Part of a small language model's weights: vocabulary 30509, 447M tokens.
Each number is 200 + 30 x the weight over its row's rms, rounded and kept within 0 to 999. Layers, rows and columns count from 0. The size before them is the row's rms in percent of the matrix's.

# layer 8 attention key, 256x384, rms 0.0494, rows 108-115, columns 96-191
095,206,190,237,257,225,128,221,172,145,199,177,295,164,206,213,206,186,202,199,163,207,199,228,191,170,199,259,218,250,191,127,208,218,233,220,204,268,249,211,150,200,196,192,209,143,158,160,237,212,173,247,241,185,193,226,211,215,192,250,190,172,146,227,206,171,241,246,178,191,195,245,226,224,154,163,167,219,172,163,220,197,242,216,212,206,214,195,204,211,228,220,223,196,219,183,234
094,185,176,236,208,203,176,216,186,164,268,182,213,201,202,128,200,197,171,196,149,170,197,206,218,176,187,231,191,193,263,226,158,231,259,201,181,208,161,254,187,200,156,198,195,193,198,131,205,224,165,205,199,217,165,216,194,199,218,226,169,200,181,213,114,186,227,200,210,161,225,184,203,220,159,217,183,213,193,160,193,185,202,191,204,205,177,180,211,240,238,180,247,153,175,217,186
080,196,209,143,189,211,192,155,185,184,237,168,156,214,214,156,211,202,152,233,191,162,195,199,236,156,193,210,184,207,222,199,222,181,156,174,220,174,207,178,198,239,166,189,163,238,193,161,206,165,216,262,185,212,198,169,237,192,143,120,171,214,190,248,236,249,218,199,165,171,206,220,180,180,201,241,219,170,221,205,201,160,165,174,230,184,159,194,200,191,182,224,213,210,180,223,200
094,244,183,208,234,232,230,251,205,176,224,163,172,186,212,187,246,236,213,205,157,202,211,184,229,128,202,233,241,157,199,208,206,239,213,212,220,222,158,201,221,157,186,217,216,190,243,162,182,273,157,187,174,206,200,154,216,231,203,172,149,183,188,232,191,193,146,198,213,175,233,207,189,309,205,165,191,234,164,228,213,172,194,142,220,199,177,200,219,200,191,231,221,205,171,210,204
095,227,215,224,158,201,229,154,154,208,177,163,199,140,204,196,137,242,159,197,176,202,187,226,165,75,266,211,184,156,166,186,152,198,231,231,224,186,179,188,208,196,162,212,196,180,225,183,258,185,188,201,193,183,247,215,233,194,152,205,116,191,189,225,210,236,185,213,191,180,247,176,170,194,219,222,230,199,205,203,173,195,184,213,211,207,227,177,187,216,180,207,147,256,199,187,243
096,231,197,175,194,243,252,277,273,197,193,240,209,224,220,237,204,162,223,201,151,218,226,190,209,238,169,178,200,207,228,263,182,210,200,145,193,172,248,163,182,191,202,163,174,218,215,202,200,231,255,242,129,184,208,140,194,154,174,178,229,159,192,210,201,188,200,184,221,224,150,185,171,276,165,185,235,236,232,178,200,197,201,169,198,180,204,189,256,207,203,213,125,212,218,201,204
094,179,237,213,212,199,211,150,195,186,181,140,179,252,249,153,196,168,194,175,144,182,162,159,212,244,195,178,258,177,193,150,228,179,220,199,161,171,248,219,194,255,216,181,225,220,182,228,215,202,208,253,194,225,134,200,165,280,231,152,259,235,219,219,193,144,256,159,208,204,182,235,172,193,249,271,209,203,199,197,200,197,185,193,151,225,234,197,164,217,209,246,227,178,167,191,174
102,182,217,220,165,150,216,131,214,229,201,143,208,226,203,223,133,206,153,201,216,225,204,208,207,90,262,230,207,194,202,231,168,187,214,230,163,237,174,202,218,167,195,211,202,168,165,214,190,216,206,178,221,211,194,212,166,184,224,200,102,257,198,186,178,205,169,262,198,199,235,176,183,154,209,181,194,203,175,173,191,200,206,145,228,185,254,162,208,171,198,200,197,225,211,201,183
# layer 8 attention query, 256x384, rms 0.0521, rows 109-115, columns 96-191
093,202,199,206,166,239,207,159,182,221,161,185,162,208,221,182,198,170,217,179,146,211,234,262,272,225,230,193,212,203,227,146,221,184,174,211,209,209,199,168,195,221,159,226,172,166,195,179,194,145,179,135,189,161,246,242,240,140,191,224,194,216,168,201,173,145,200,220,144,217,225,206,170,195,163,205,251,247,205,185,182,215,199,183,167,246,185,193,257,249,102,202,248,136,182,171,280
081,141,219,224,190,216,211,150,203,267,253,170,92,165,214,148,170,242,207,215,249,216,227,247,238,192,245,156,179,143,204,205,169,283,206,237,182,184,221,214,207,222,203,224,231,206,208,190,175,170,227,179,253,182,201,188,204,192,224,214,232,199,184,200,218,264,203,195,211,181,218,228,185,221,177,168,230,203,169,180,158,186,197,177,161,214,187,185,170,227,249,233,198,221,175,115,176
093,192,179,213,175,250,225,202,223,260,226,171,185,203,257,234,223,223,175,186,191,164,195,201,254,244,215,163,246,211,212,180,137,213,203,205,208,203,187,215,248,190,198,252,188,200,211,150,223,223,217,186,191,163,165,153,206,164,223,241,178,172,176,220,229,189,186,213,218,245,176,228,239,195,201,174,217,234,184,209,223,245,172,204,201,204,221,198,217,258,245,200,218,179,163,200,190
100,175,211,228,195,204,187,176,266,226,191,215,214,209,178,208,154,215,176,277,224,181,179,215,178,204,203,201,200,141,191,214,212,217,278,217,204,182,260,155,214,175,192,161,206,171,251,224,195,211,229,236,195,243,233,164,231,242,161,183,187,172,227,172,177,179,144,189,194,195,210,181,154,240,160,161,187,200,134,192,223,180,236,179,191,212,223,229,180,222,209,239,206,169,213,164,167
096,206,167,146,206,205,230,228,250,218,223,208,232,189,235,174,214,191,189,196,193,201,177,182,209,206,231,177,182,180,194,204,254,193,191,177,241,204,203,199,195,214,208,208,169,184,246,194,185,224,200,184,217,216,159,184,177,199,231,178,169,224,206,204,195,196,210,220,200,193,221,214,179,192,219,223,184,217,209,207,209,192,165,182,181,242,201,206,241,223,212,172,232,165,195,139,170
091,208,218,222,224,195,112,174,196,128,258,224,174,184,207,170,226,219,147,218,183,192,188,206,223,176,217,208,117,232,223,208,172,228,200,221,257,208,209,213,208,190,160,234,208,187,148,185,205,205,223,221,180,185,197,173,231,209,148,182,210,203,208,172,233,216,172,186,174,235,187,218,223,214,204,269,214,185,241,217,198,191,227,197,172,195,141,176,208,165,185,197,212,195,188,171,235
101,243,201,274,182,203,163,202,180,235,225,220,202,229,182,225,126,186,153,258,265,262,248,170,254,206,244,159,209,131,165,165,150,201,222,193,191,161,147,200,193,176,238,175,201,184,179,269,246,212,214,222,203,246,199,182,252,215,160,217,219,205,191,189,178,196,202,194,221,179,206,200,150,229,190,216,190,214,235,235,194,213,218,144,193,185,232,218,191,142,204,212,186,208,197,206,181